{
  "n_layer": 15,
  "activation": "squared_leaky_relu",
  "positions": "rope",
  "rope_base": 10000.0,
  "parallel_block": false,
  "init": "orth",
  "beta2": 0.98
}
Each number is 128 + 24 x the weight over its row's rms, rounded and kept within 0 to 255. Layers, rows and columns count from 0. Numbers have three digits each. The size before them is the row's rms in percent of the matrix's.

# layer 3 MLP down (transposed), 512x96, rms 0.109, rows 232-372, columns 0-47
105:093141120113146165145174153132104170142065160134123138112105126121144112135156106135167172131109107131094176123147149140132127117151131111122098
099:146136119139119156145140117124122134114120118116129131122150149105132112101116107131118075135139160099123120083107094145162129142148108103070104
088:098145131118135120168123129087124131190140158116116124132131123134145135143141164146127152134110184077157139143131142108099105125128101153106121
104:157170103141153116117119145131128141133121108125078125124132103139147110115155117109119149110087148129161149114131133094129117101118165059104124
098:126160143153118098152137128121105106134145178145095117066147113152110104098148137114120126152158129110113125114145163134138123099132145107144129
112:143131114100165098148126163116164154098149091141150152125080147179150092134151155160136159157103142099150138138139136145134147145120129146130153
112:161142120115121105145134128144155125134095140130000119144131150122107192144130134125111123088117128151137116138098107131100120141080141132123134
107:123135134163171149099116140136124134135167137134201139150136150067136102149131139128152147121108131122161154124111141168090089102114135151106101
103:154152128104141089124109136146082101156115095115152109120087137130183115087118116081160148127144083176091096122101092065155117108123143125156151
127:162082097131140119138114089121129143151100118108145141146118123084137062125130121103116125120128104106104112138119109115168156137070130155113134
096:120115171092129106104127151141093163145159124141094126124149153154125143112124119117125159124111105112130141174098118120091130114101106162109152
101:128160135121143103130150152108168125158118162178118146089112078112132158105167102136084173107100135127129120121126112118093139144173112137103167
096:137097109146151135164131128103133094138110185112141093113134103082177172122079109137114114172114113119139150110087117147111128129138151139126082
096:135148156144100106131108100105129102140096111122138087111157112135164118106091126097159143125175113151084131083116141105168090131114133122132149
105:121155115090139133144093137153101095155095136134133118090139132071128112112118145112134096125159114139122116131098127116161148192127148137132131
099:174145107136180111128183127114114099134126122118070120142125141141159138108127100175088147102101154154132088141121135147083148122122131114074136
117:156165146149114075138089107135169105104094113092164151168155156143129116173173102125118147155134145146143097142100143153096110133123147122147134
101:119128164134139105122101130157135151112113125125123155161101089129125136134111124108148138106126093085176166165153128111144120072113154127098054
115:100111134114141140138112125114114071111104104106147071118148102126117110132193126146138115120171146114137133085106148112098155128100136136134144
102:124128144089090141129126129116137130079167122141132127112107134160133164167141109084147138156107115136121116137180102140044106154115110113142139
086:104049158146062125123120127096108120122124142137143116132128128111120133110153157121109137109084113139159147092107179162148108142116151146121121
094:090139137148123136124086137094089127146128071095144141153144108129136124118105139138150129148193136096166121147149158116063141154103107110130158
096:140136140115143185117169133107151120121130128141176130107121125142091087135125101106135104103127136078131125127123074136119098121095104141038102
097:137068111146150123164118098123162171158123108098120143126117111151143135122123139120108049152135118150120144165126108089143165121128104103120146
089:158147164145113157130119115145133137161138116122135108122123139110148094134099149145095127132128113198111137131125083115149123139139151160054134
101:144137124139164141127182139126107113095132131120053074131159149164115115091126101138108122106129133123136114152097151155124135140127137049120130
106:103108133148121120132159116118129110127128115135153131143140107131116076091103140126146111104152130121105135128124141116139138171113160127017135
083:137127105118182100153157146139111132139136125121088071129121136085110119098112132140159122139143068117106096125126157110142136121116131136111126
110:115117122123150123093134118126099093143132120130146139137129131155149141133143129126136142130148164157113151123131138099122179121126135175004129
096:106106119140129107126137116111109117133123163196148133112161163145166112117133135169100142150128127134151118138150131126122082130127116141109136
099:117143129128151123132162100134098094128130147108122151152088108129096112159146139111121129115133131164161128169153131133116156124122166170041140
086:134137102114125153139146144153133121102139127109137054130137174117124177090138133137118133093143111107141095187165099127148152122103094144098150
089:126125129110117155131109171111154163115137140138083118135144108104120116112118119145142121113114120119138144126117133103155154113131135168000131
092:118153117116135098113141128140135180128134137164122099159145126098157093077091115119141131125166138131139142105143159079122131165159102127096134
095:146161168102158137148123137129098169133114140123149119125125114151140132121131135120106141059146152141131083094100128163129144101167122092130183
106:149127114126110106133176106122093117160133145150100109120116094129172132127166195118126157125155144126131126141143148089155141108111121095058143
098:128142144162094136119203148109198136123112128109182128147115098102114146148134123144131148147155122124117171128140075149135117119121142106172139
094:120104144139135126122091149155158154173100139124070124140115100052134136171121135144115107129120096090134129129140153132142172060103101126091099
106:125156138115137136106123114111101131097116142127134107082092143151120097131143122152134138068124099107108124161101134108150077100100143089125144
100:134119116156069082130126141122151124122170139116111130105104082104128151109101140176138107127110125129109151143132129146140111137161109110107115
103:149106146085110110133157151106104134134145118073051140105150156174115126145163113133102112115109104168132115096122109101131099150122102093136123
090:128101124097141103136169137157172128158117129127124141174119087138157096108127098121084128162177181131122141129158085131099128107134119136143097
092:127102111171168117118125150089134123133128134137102121088139147125172183118147128124134123147181117137136131172124154140119141104087107117119132
112:123122144099142133137126152137177137128158135116132126141124132144105095145146171148149126128132122104110134128139155107106128112131154135116133
088:140164160072144120174127112095108121129104138109129145145079129133130165105122121141174107097105106120143132107096108115113119129115155095125141
107:125145150154154130147140110127099110133170123120126175113140147149128118136114118150142199166131179140102126148120151133109121138132121143156120
098:091110182120127133125159110111118133095096143109070119158092124151114109150163143109146150100137087135143151159103110135151164115112155132068121
102:144156194186114143137153134106134107135146126116153106117134128116139186119091125100114153150158149103119131113128149156129073098141121138132081
091:123144095118132153141127127165132125127133111123171134073118118103143135144111122124126142133171134068101093103128105151119133111100141107176178
101:121107127095130142129164099138133164131126109127088153087135119131148101122088109117174105157103160109131140084145123103202099124135109099122124
098:092138103141115144156127078142081126169161111140122126136117142126125119097112140117163122158108109137123109119137116110073119154116118154081145
101:129132146122112121133138123153098144108124145105124113129132125088142110113110192178182094116155171131124154120124122156158139110122131145128195
103:096137135143091156159112120131125153101141137142103113108075175182133127156115131106086140159144145115139086109141152141137087104142107118148130
093:108143083124134153139132104165127180121148137089110095102109150176142104142113122164141119095148138112119097155133132141121152122149137132141099
105:126143142066125146140099165138128163096142105091057135143121155139118211158121141082101136105130145123125108110134114129145103081097108133158157
096:125098156110144146160173172124138125114166132092169098138127124133134163149153127178128115134141137119156137150143115092115063109115112132143109
102:110143137152125166090136125150117161121136131171191108123117119105174087076141102137166102094143129122106168143122142109115122157151138163119139
104:131100130134145121149121138134126100144159199173143132141141124140120163138087110146100092146137096153131088153112105156127148130117160130115141
106:119081117102138156138126142125130151141106103116124123115122176158153146106168162142104149111108080136114118137138118119145122155122131102145132
105:133095158127131121140109125121117123141143125131084127143130120118111092125127127149125120118143125152128146128091145087147127110125153219001103
115:100114112157097101167135078126107120130139110127201115159134126118139114106135154100115094140119147129127167133125115142145154145184105119164118
095:077112076078127109128168151147131150129106144119128115106133130073112159115154103140141149167119160127123118110128135165134188147118116141102162
112:157111137125097149175074138117171124163105149093086135135074127090149158138109125097113150088114083130093122113111126155150118133128124127160113
095:116164126138147104154152146107111132144134136174152102094150103150122137147144137132143109134132101169166106146124149130131144079168121148135149
109:136144159093109102136131124105112115128129164131115117120143098132149130126144211083117147131141132116127147156136145147150140098112112142064112
107:143132127108116138122144129122174111141148125150102134127164112085125088125158139129152139158119130184106132121156103146153116082135129149133078
098:184165132105125158122146159110152116101153089139137124138094106164110114123143173141106154134112148128138122141110126111128095140121142099108107
099:145103149136096108129128136134113090111113137120162123096106119104174126107127123110190156120119179134130108140118085118107099130154162140128123
101:122159139163139108128133108082140148187105115116094116164147150109164122124114152139109107148148136101185139153162179151153128134133125130135160
093:132134169128136170161112151144140158099104139095125144095139112102130145152126139128119112122108080110103157154125113116119153091102131144098148
086:123121144134111161132125128162133121142060150134126131117129114091148141158124077108149127085131133098112144080089137130109123163162163098131121
098:123144129147147084132135120092136135120122152110204115101130126107174098105120145102189155129126163106095089144104120164101130134161135108118137
106:115121152127116084136125199104118118172163116099132154135142174098110098114151125116136118098124141119143152125136120124143097132132120089153104
106:148153127106148123153088128137097141108158117112148150088120167174116128127139159125097140125148124101115123148118126089165167119097136135121123
103:173126140133124132145104149115157133113148174101130147123140083121130116155135124127087106151114175176149128127125162127109141086151136123110102
094:149120155107129127120078112142128133120123167126134128164139095131182103173140106153189145089090135135137166157163157128152141120104140114113161
092:138113150132100145132057114157114090150158137141176122144132163131151096118134148092179118120138115123152064103146133075111183119098135076174144
106:138147112153102117106142127086147125126159127132133147115198136144129136126121130130144081182106158109146144129129113136074136139135093097111083
087:156168154115097123146174100176129131113113146149101115115165099086165123129126162165159120130129164152142129136143154156139114124170138131113129
097:108121122133114142124146123096125134115076113155162113114142081089115142097117110136149106109123093119097123161146167112171111132113152116049089
115:156130130128130140108097131151115135145097142128130158136114114113162159137143127066108073133129102113116128125114145110171111081135160135101131
102:088135126138127171115166181155118117167116158097135152117148118075131107119158142111104147101102161142127078106156047131133157134168139147134170
100:114094149123125119118142098161134100157137143143064152109146103109153096145079116111151090156126145149111145089108144117150135148149104112097115
095:142131132188110119079127122130089139135115129117127139128148130161148135130085125101121118158121154111133129166142150120124143143136125148064129
102:148120115118090120145104115114138115110166138156082129076115141166165143101128098189129127093165116121155142110096130131119131154144138169164147
075:121096119104088174109106156102144134132139160169150165091135143153132127146173111149173149159113108099122135132130115140108141127105103167132130
111:129108111113124141156124118121122133127165112134168138132122128105128092105111106134157111127135122129123104122113129096147148133144166117099125
091:134143142187138132107169118119149129147099140132089089167106096123140153137124102118124103163074117141106133101086128153127150151121123126132091
106:125110164125142103134131113138172102114132140136138136099095130132139091134133120130149142135127161077139141134143139137114097139135143136154140
108:123103096161136115112077085146132116110125134166153127143137133108149132181101181123165148135151149123125159105121137150181144132126144136084125
108:150136095137156161094110160122119099119155122118089112126078168152160182144116111168108136088128132122112090132119169138119175141141128107089123
103:145138095145111106170094102112104100122083115145151132149110152120112078102112183143157160121149154134112140157137125084122132155135173110087099
098:085131143104146126146112151173170138091135160119100143147171114141095135136136119116122163068104134125116152097121146140147110135173126138137120
108:155131130148139117141086158102149120150154122122131145164155135105160101159088093156137130119102080128122093129189127177177130145095115137135117
115:133166077119116139132159119096162109122136115131009119136124116166102132108115157126107092138132097151113161151143146153153130123154163142137117
094:122108134126155132114137140126121094109147174132145109080126144109126124104125158128126156093151135128106166171089132097126141132121150138098109
081:130157169122118128193152188121131143105106107123100115109155149154156139100144122119145135097151135146131106115115107153164118135144114113094151
109:125169122117162112125186159088136084137131078069130158132105117154152135120160096147127129121078129142119119135109141151126146100138110129119151
095:121119156123123113099117099137101110132128122083079154130106146138118091124157146146137132105108141189111124124144145101143106131103138110133116
101:117134154104121136098141093148139130116130133156111157107165093105112146124118104161112121100108126145084144152128143140112098151160172127112111
104:144148136142160107153137127103141096150126162098113084122092055129151154141139136123138138141111144130128131133159152113092153108116171112143152
105:131127111122134133134145145141116142172117142152077128159146127140049131126129100132163140117123117156112094093113135138099156142105136110031111
104:099106148109127105148114092139124163170084068094118171098091169147146171133155167108112126124145106126113117145145135119078139135141155146111125
090:116108143155125130117164165090159123086094123109146149124137095140116113115143136141141116140102118147138130093119099142125119117110156125078142
114:121126105134160115148175083150141111115118147134098124145146106107089059091109128102125101088129136142126118112105134097138144176114158100095134
106:142139105147112109140109143103116115124122116075156135072114124130137132141114114112109108158140138113129146134122113094110114205125140135141111
099:117126134128130123125147148083149125093134150133074116100139100103132104120113107153141121125118123160162150163121116182123117117147152136141156
100:124108098167123105121126150139144095125107106110129115142144127144159097147142114152141092092119110102168111139100123126111124171088127131108123
103:114122136178125124124118133115113147129077137122124140119109117143156117076150152125156119125132153127138126167134120090139144141142156129083144
086:168165159097100152126139154127090114132116117131186090110134181107135146129140109130147169108118142115151107128120092094145129090135152145113146
105:170128144118125112113124142112162098104128154102081125090138085130129113172151097119123142123077156133095143108110177123134126135157155143104109
105:151141124068160123145141115142080090129157142075135122098118135163175121174099136117131139124137125149100149087144138132122120149118150150112188
093:107121144105136136093135147149162116172140129147112128115088132098183155090140106137110127160150154134153113120108131119135150155107123154122134
101:146177120143161123119172102126083132116126164101091128192114135157113109110125140112122165130075142131122119129175163097112119132177149119113151
089:125093089144144166167142090118169135129157121128179177143112136090129073120127103099145117137123115123131118145156084127091169104144145099140124
113:144083140100166147116150111130113124126111128125121148145140134147150114126125116144117152145093147148132117196144132150140142168101083124095140
119:156147156166141124143138125100127131143161106101175162115149133100111091116118170156135128135130082173136119126126128109114121154133148144111140
101:141179095115131122118160117125123168140163133131153176147114101099187101126119156143114141121126110148114124127136126107121129145114120129137161
084:152121140165135114147138158134136159126149107130153101106115151115066111127123166117152142143137168127098136163147140167095136128167143147147114
084:109144108147179139164146162151109096122137178125091125156097157098130127113116095110113123119124130115143099136129162122144149148157077164119152
089:121142155147121098141137153110142117130102109136150119152185126142152173151107097168094122095094140082103094166143134171090109119171123159074139
090:168104142118124155137068124110109114138117129126154138082096151133167159131134122100147151104104103180136111119102122115108114150087103078151158
126:130135100156160118123120105113149133094112111110113178148122134052119071145145134131162084174140147151115079110144120134138153121131129114137102
091:117145143112102141158176105145133092087143091124112142089077120150074140172137137124125153086184119138145160114167131146087093117139133153095160
104:155156142109135141161119153150074152101134121131109118135174160184098145137150113153096120124144103092099092123095151140127057117106113118131089
116:119112145159160159125138133138114130134129146126132087143144187152117171144157120106108140171130084147133109144136103100098091076107060147146146
103:117092139129141145128118130125115116136140134146086129146103123118119105128134118140127134155141154135126147144114150091135135100128142179000090
101:160124134149109147105095111108113111140108173142098102113126181100133078103140111146090089152143141131141089117151115149190126162109125116103118
104:142127137147152129129155159122115116114109099101114089124167198137092115117161094127127134128127116124157128152126150117120064115108097121170138
122:095127130152120140129106106137120140176144136159094155106140118125117096135100150118148105139099164147100148127138138096157106168135090152042106
099:137136142130176128141129140131104170162139122100156142105119163132135107135146142146147149161146157101071105168121151170127176145151145122087120
099:134172156122100050164161163127139129143111131135118126113149118104095156095128102117146073120133116126156087163130162109125125143135138153110143
098:148157104125150101109107110101163140138132095147133151172088071113152104143117144130126182112156131165162141129125130125128139145139142130105106
102:146142142128092134115135122134157115110112130111014136110109149139092177140132173155114129095124122136125136160094144166141128108146150182109120
089:155073132134126165106138110109139132110120148180117127130139089122121140137079103087111116102125128200167133129134150139127117108101136126142182
095:127112160152089144101122129123114139172116142136115151141133141123148137171139151131066105168135132147131151130143148138125140069117124172086142
105:141163118093127151150128150153142090152140115099158131127151166164172117154149153115141114139183126126114152110068153086104085114144135141118128
093:106127139111075137133128100118087121110174140134111126083106137147166113101109153146094099114178097115117171147126119159159129131095112124094139
108:162142167121108111142148125119127139133167173161113138113102096160181137123138180119144155113153133104160140116153157123143159116128143109105127
098:094135123079104169129147129133139110109152130158155134182100114104114088119117177138126171138142109144110133156148086133117153170101125142093120
087:117130116137151159109112107164119158130121156138144095157150149143141128176153108171084126122106120111122162109129119147135155096130121130088100
# layer 3 MLP up, 512x96, rms 0.126, rows 233-373, columns 0-47
092:098125143114140087105091084152122121122148128119113134117118109155131107147099155111133167152118121177162134151156102120097136110115157157093145
089:099115135106142123129069127078116173138131181094125117156185117149114153091137131199117086095136156175143133124105149144107138111089122129137145
092:163169106157154153147115147133116126120122108123114123131148131170122126139156069138120141117139161100131122081154164106124105103120160110149107
096:096114147142101139112114095121156132133121180088124084144133119147103133166148134135130116106182147130122130134147119144128152085135100150152141
113:123157125082144106142147142154151166073140127161150146144120166180136103149169131127153141135152125121136102137134097152156116118145105134142151
104:113112138150155154134131098115118111120125129132177146116142104105118026130099110122144125152142106136162150131143137131131126149132140152104141
116:138126130154142168127135146120126130136176103108162119164145172088146116143107137173125132139126116126112158101090131174127102085142123147147135
101:128141136152123145156168118135166119097080129129121104163166109119123132146169110121156120143129140094124163175142135136095073126114132121107081
147:127104107139155111102105093156095118092108132113144123133146123140135123138106097140162159100147147084118157134130142107126145167106108159130140
097:131112117116140106123113178119100193143153130137140190150141102107170164123112155149119126119125159157146150174105133133102158123105095131154141
101:145147159105141124121121127120152146158127164128123118112171082101132100168133150135145123142157124118128055124094162091099087168132120121136147
101:137124081132127181106151160153133130086146150122132139111113100149182138141172112127135107153110149101130142122098102126112122098110165145138120
088:129150117150134149156156097137122125122088137083141128105165158126149145130126088142134103125136128116074101123122114114132129121103126085125096
108:086129131126152118150131130136135159075166136136102122142163165166109126152143138114140144120114127103143180109156106127138113135102111161117132
090:135085142151125127089102076126148148128144127130129156125140140123153066194104137133123095171124119137123121139147090096102117125137114146115129
119:137111133120138147136077123128139126126152138083144135118147123136118124177134115135145185146133094155164155104136081123073098102105087121105110
106:120133133132160110152149134180093105141145103150166158101135139158161136148144090117115115101139135081160163130129144109121115125156068140106092
117:130102162110123127150095142143181112119165165075121100103132117103128121100131065100170111140120157125145140155105120137146097104152131122137119
105:114136095142150097101101126169102136120106126123112139141124109086177122149078161149109129115173157163064147126163156165163156142133148124121100
089:101165134108130174120121143158144129097170117137130124133103181131146143106155107095099120122115144155102142113144104139155158154151102140098155
096:127119151093124105147108152110126114127137116098144109127187113124108110091130074125130089161151117138114107102123129162074116115150104138143113
096:093105085141181100161110121115102127127126133155117114122147121088142137136110152118147147177147142165123135156175154096117152139166142127110132
092:130126152136134111133120117104160152155121151145101113117137131137136152120103172112077138140141134139142161184116099158155099093125116098154122
081:139144108133134160131174141115111091131131133085153147109152130126147172161142163117120107153123156141128136106117104137128124119138117101167138
098:138141148137155127070106146147117147127171111140122158107113152127176088167156138176155097159128143141100164135141113147140130153107109135108076
104:108103114164143163148115126104146147109155133111115130146108126117113160141107104135137145108151076093105166129141133141145152100160125104107100
074:107154123175149115151135144165154121095113149108156117134131123146098125132107135133100132143145149102163146134148135097139181117074107129125116
109:193104148124118150092116129115122151123147127128110148110133154161136092122105096140066122120097133117098109139124160102148110143161102183108130
096:126078110086100088162120169102117110118136140181145140158177145135181137088148159180100134144127130147137120134154143131099097110092119110120099
094:132107149092104131146111125108121137141149125093124139117124180122147101136150132144155178134085104133138123138091131111141089104120128173113130
083:115137084154146142114113136173122150097132135143116125137083170119162149129143139122076152117150095151115154140154131109133174143114091103130070
082:127147082112131175115114139125134105124145073138133117130141129183137136114142114138099167146124124115162105113133098133142129163124084094172134
081:100128144127148149150103114110133181113124144164149096134125133119160150144108134151135141141126087115154133088153163075107131164109138116130134
097:114112135155106123121112119147148119080148091142114181141116109143145079177132113128158119150147165125134132132153098137119080167106121156109077
103:167117168122130135111101123128138116137093152110148122161172108115108102143114144074186152130122107097132152158149109146108109148120087171152168
098:153108138113134136117046129168115131146130175193150135130135133128114098091149159119119111070159124134128119168138175110136141114170097130100111
093:080146092141124141147156109096075142103137126163170126100133123203109117094138108128122156128150158118097115174140092103123146156121091113126141
113:169125169124155122137145123112122142118119148134168164102110135160152142138144130151131105082134120108099102133103128128134092118104113132133142
097:168092128183085125101119126125113098172136121156120117124064116091130121109070096150123111134127100095155107123103123096139140112136109128129099
106:106184114164146112150119121135133091156103120159122158139133078082146091145107115089135104127136183119156138127173143120154141120151107142137115
092:134115102148130124173150100116082125140142119121128123142144138129136149132072151117109139144028161147162147127088145127120111120152125129139134
092:135075124174128110139168136097107131156162127180121167118166138130145143154140126179118148173112133124136124118096125147122112076110130144122149
120:116096120112113130080141094125132163115163174100112142133122148124122132141127129122157172104115136149105131110083180134088130085163127119133125
087:127103130114127124130104095119116128073118148114104152119093148115085106118133087156120129097099121084136140129088161116116193139118179165141149
107:137139120161142126098132105098087152082148139145147158109155161138175122133104136161150135156140148173079100130145168141147126144128106128161113
097:153098116119120124129142106130130104146128164116098128107126161103106107121146091153152133148091079159144145138140161146156129105131144154118117
102:163123152147150100132142100096113118100194122113171127117132153124171157115119099141098151125139132120111119117158116108162096102115142132171092
090:153136128138166188160159121127119130112130132149146116119128121107137135123137100138165080156123164124121191148145157132069140124134141103128116
097:129164090130162110105111111134112088158139143123144160097139122177152132125084137135131148129114187135112197131131149102080137130113164140098138
100:137150141121143128113137118156120149130131126128164129139140148107172150185140154168104153128183160146085147089122130115172156110125116151109100
101:110113168116121118117110121155075086106138152121168133130107115076144099104119112138158137106155159150144147148112126152182172092121092118152109
103:093148146116129128143123144164133126159111170086136099118117131143129131115138126102095122131148130142104083134138157125147126110131089122151108
092:152158147144138171140102119142119150107145110138155159101152136153130115136164124188124104085094132120126115104101123112135144088158139111125149
102:100125119136106118103136102129142130132140099144206107131188095174145108138135144143145122105150160155145104157117115120108118152191107116104131
098:122123117147147158184125139147103146099142103117127151119143153137130133139138131148144143160089181157145108113133131156116098125089150150120123
102:112117138147158137127079095115135137090124110109153121127141154127114126135137140114083149153078161107117090063144126151153120116087130115138125
110:161142112091147165127122108110135080111133129098127098146124133100130114192135102113132145094128103149089112156149129138116186115130087116131147
113:178165126115177127177144122134112107167112150132090120135155090169117130102130069111122121112089135117152128126113156144111123088126118128110102
090:149181096102126161127147140116127118153142113134144118129112123142107174128134135115126121147145165093153130108141103140110148130143106057212139
107:139114142158122101148166106105111115180124123115135138143132114134194104108095122109150112160099090078149113144118130145105125124131133134167071
097:158123149147136114121097122105143127143136107093141108131146103106137106125177115125164122147115116146107107177136108132120152128141123115158087
119:151115146150124148124106184124116108183126122139127166124078107145135106110128130164131081070125085111102085126140155129139147112133105119144107
098:130137103123108123114136155112120161083095167165160128143126097167111148122156134137117123161155100124143122170135104126113130112107149150129089
102:137143146139146177105131122151109122121115201107129144131117110132135144162124136101158149126107128097163154152128116134108122140168093141145148
111:085126128117158117102139145133125115132119116140177118144146164130150169143133183165124131140147105107112128130156091120119137124137102140152129
098:089157143145127110099113130143152125142141185193173087137147120137110135093111128130157111097154113064127142101130136111096121132166122105151161
095:108146105169121124120130129132111150148071104152141136160156143122114122149158132131172124153163132162152152178150068130096128109158109137112128
097:152120142100156138140118153117139148167133078127129096169108186116147130133138116148115102146147100112164130131156162127089150103114134149157134
089:131134177101115133136147133151133185097121127081119143112131137101132148175087123142152116118115105104128139163090139082111179102128145116140126
085:124130100123122184115123081137121120136137134162134153145175123178111144119154155160087133127088132125195137112154108112094174116114104159123104
101:113116094167145126114114152104143143130086095142124173144153114133146128167159081136113168126132082153143149136111087133120155109198109151109158
107:101141117139158106139180178176118154133148120088149138160150111096138109148134131136103157116115147091120183104118158148100113125124130119122126
107:141130157171130165118109125154121151157164140131114145092114134103148152117131166144109112148106124130101128163109108131140109128150143084140107
096:097171132137126095099117093116107112164117167166167102134149119119142120139103109117134121146141126085121128135109154142153149084126121114178145
094:121137173109083115151094116128117142132102154161114127158135120089127115159142106144159155113077117081100143192148123124077184107120101114145127
096:113113107132151144103100103150165221097128140140141147138128147104143105153150153137101170149126136122126159127127118142183131167130149151134109
111:191125118159091129129113097140122128117148153130112133133125096144144134089096090131141086139120151124126114150159126147096144122127134116157128
086:121146177124141133163123124137113150108149157135128124159184143108167114086082138116172145151129089143103119121124138129098177103135124130124168
093:125131137123139107115131189176114174093102178111146122168095177127143150151139161127161124109101148126101123156100116137155109105134149138101158
117:122159139074132108134128129160092124122107149149134108148139107140122143164120149103118083155132135127099156156106145120167111057131118113124108
110:176107138115133172152135135109167124068156114139110142111102164186124152109131101148109140142094115098144167124089175152132105116129112166106117
092:120163127125175104108123099159108168170126128131133141115154131115149103150096103124169162137155141143089184101140127135150110133112119126136143
095:134090152165119105124113149127121159120155129181137119108133137145158138115127094107072140161133123126106122093089147103128120100125057146135104
099:102110105150149152132119112178112147139116135122142130177155127133117081130120124149120159158109111128142103113133129143190163145138157146113115
073:136116098115144169127120121113139132109164131112115109103175110144158138038107066107107113159120144145134171115142150163133113111078111151137136
096:140095143154102090154102123136122141094115122105101149146130104166113129141134139111099168124129129117115197138113140127120092117155145139078126
084:122127110154135073141175157124147097107109139129128077136085145107171138084122095104107137174082103132118136099056107125128177133158130128147127
106:153089178082160110154146173185162139091124158108154140080115135151144113143146154132117109131083128111097088101126089144160120155103110126132120
110:131138138098123100100168125089116133147126118160142128089114145178135107096093113136119122128130101115105129144136099117148115166075127156130147
120:148134132128139144137106153134073080104175163138121115111090122135171155170132131167113084108127106151131137141116140126144197146154139080149128
100:109172108142124100158157162078125136110099133140141085141127159109103131096102162157149113136131092104142137125167122149085121126151145109140105
093:124122135126155141119087103178133131120105155152122110148161127142148117150152125131129129084081121134134073113131147139119133153129141145155136
111:181108111148131138140088166152131097125118160119134157147157121121132110151136118141137151096094065105118111119114121121128155116086123124142107
107:167169125136097163151156149114133129135139152110091068150127108167127175172164144131134121110111125132142119170146104158137086091137134126142125
089:079174078160109139134106154127144173108118128156144147171122149110137100131111143137153090147149111154111108108092080115100113143127122107151146
078:165141158085110114133126138146116142097092141142124100074173154139177140117114141138159147123176115124105133115127147151148191131144131136146179
112:095134135103163104125171126126120107158094073133127169158077115129157126160111109109135118111116093083120134156091134146149113100166093120116114
094:130154177129141150092095136120192124165103117160115083118125111150122125128112150131148085096153140113138148129147117137116126111106090135118144
102:081110170104103085105122128118112127131134126133126126114106128101136143091117114168152158108121137131102111133085149144125145104104136117136172
106:124156142133097095105153160109107098107151127117154105114122106149142155169154150120142154107140132132147146137123155092130151103133139141144140
111:138139144132143096127123110138130117138158164081135120130082155127154102141145136145120116144145142113121099137115127127096186117163124161122130
104:109123145080153137149130132144097116167117132115126120137117154153093104114138117130117146147101099125102108129133120138107151050145130133111056
093:131150106114145126107134170167097143139134162180125154117110134155130126148190147151105098133121153153109126137126109122147129166157089123139135
121:115127111143153128155149123083145161139166145114112136160150129111126123117121124141165166079140094137139113091146135150116129088129143115128151
108:161131133163137217155087112141116159147152119060133123154105122127119136141104089147119136122133151108142139120122130170123117145182118115145152
098:132134150122149113117112167106116148070134119114123101097176098124158146152107086178131120122152134124132142152120101115107131103137145130144113
104:126126154102123151122116148118151118121159129082140117151116147132126122146133088164175120116142107125177125140058121144102103139094099116136118
100:122148106144099125108130156124100138157101177119121096145120133107140187138163109163180087128162110106138133167115111110128176114143143104133102
083:112117115106153162130168110120148155126149127095096110122143131091168061092097152119126123115112138155084127076119169086159150142087157101162136
102:124154080133110138107096084104133099119111134175136136154174158134146114138126077130128185146129125113125157127150143121118120086124142119148103
107:126094111130170147116127096153117163110113123103133144118190119129148100112137138114151084147106143134123144144143110131119099069134087116130103
082:127082106151132166065138132145168123129122128150118154159088123098165133163129122127136144162132100114113106117155116115110125105106113166134139
102:138135139119110119090153129143077143115139155090138128164136163141173121135093165186114154117122131123114168129134126120142129164144155119121161
079:090092142156165116126091116134137118137132142124125155104110115110156172142079178144112159121120119156076167137115131145124117171175132112103103
116:124106158081130121098148100142087112149136151137133127102128153123153123111125126164112136139121123147135109161129116127151145140087074099150148
125:149145123114148169148167167096114106144123111111139087154133148099114101113155133144137092109140135088148133075113109132100124104140077169145160
103:109143126099112101097136114137099178139124130138164108155132101089171137124124134133139154104150064080116129134133136113126111134139114147143164
082:122116138100161138111116158130103106132118155104110148138158126109196110134143089126141127095134111130143122156131113098153096150147129099111136
081:139127126123133118120140138152143063116108155132105171098181175124139096139101151089119130140160169117108115121150121114154139111145143144135120
088:109104164160157157132127130140148123138147165132138109101139119098101171065102112115149104117153158118125129097126142162132114114111140121129141
090:111134095084088167134149090118152124149137178114138081115123081127141061130134101138125127109117146111125125121115147124121113144127138116114089
141:136124075118150131103176154122144146132120112107141134164164142092135109131151142143132146160106116144128115085127131178156160108123157149118118
089:130146158102103100126157074159134117093115173149140098068095104106110176159115108164122131105169128128130092157147141158097167127129141095126155
101:144098159135111120141083127123071125130187144153102140131150164151130121154138142192107112137097090116105162156116152175102122134151136102164121
120:153140150132124135093141153122104108128167139124178071158127144129162118131106125099118143145101065150127111147132114117094136089074069116151148
089:150176100102129159125147123133157142115150139117131117144122128131096142142120101093145124129127130097143127110139068143112149137151108063208144
101:134142090160110130159163143146102163135119128127092145140156110093123137116153076145118116119116166103116150119110143139188105149123128098144121
104:156115179128165147118138138131125115162164151084136107120139166142123130143152112166165087136139134118140163130130128153108089136146108144136155
132:146160097127155157092122136194103107144155106147141131137123144121166127190159155122137107148130157136087150104100161109125142124149121160106162
097:101159108121128113154159151127092148135137113151183134078136144091135103105145116142186102160140094135121089102133109159123152112058159107154105
100:102084108164141124158145134124149142075115169098126142146135154093090146139101139144120109140113159106145145125146177124130138116094097159134116
093:148135141131155133070167107096144163104128101119116144161167127165174136121116101136137137141160150163139131138133135149133116143117161122144115
091:136137095119116126114137121160092162131147125107086128113100137139136165120148148140128133114123123104095160151094119187089162147138139164155165
085:144097138140131110128133089117132135088129195140122060164143099088141135114138101092129132115132128152111112124157128156104065114087131076163131
097:168111166144141130088118160094148135121144111164126181115143145148134087084135107192104129122155146112096099139117096095092143099127109148131132
108:111113100120120122123149083144111124068187148094125146128145160105133128164081148104099113134098133154107166110128106147181157101150138135121131
089:094112142134103160119069113142111128128141188110134124140099068136121125160100145129113107112119073124120116152109113116167112105143088108120130
110:120122141141096153122105098135136143106117151138139107158110094089125095110122125097151121151122110115101167165122097144170157117125140090133156
100:094162095108136100130068109140098132144146109146162111149126139111176126129098153135142127152168121076130151123128103118146125150122141101163140
088:134121156111135119151127122100128095153131116131115130116109136110113114114115131105169135149167132148141107157151131085106089153131175144105148
099:125116102114144155106132187137147165124159125106099158112127135094141091196129132163098155149107122146116107176168164131126128133143128139111140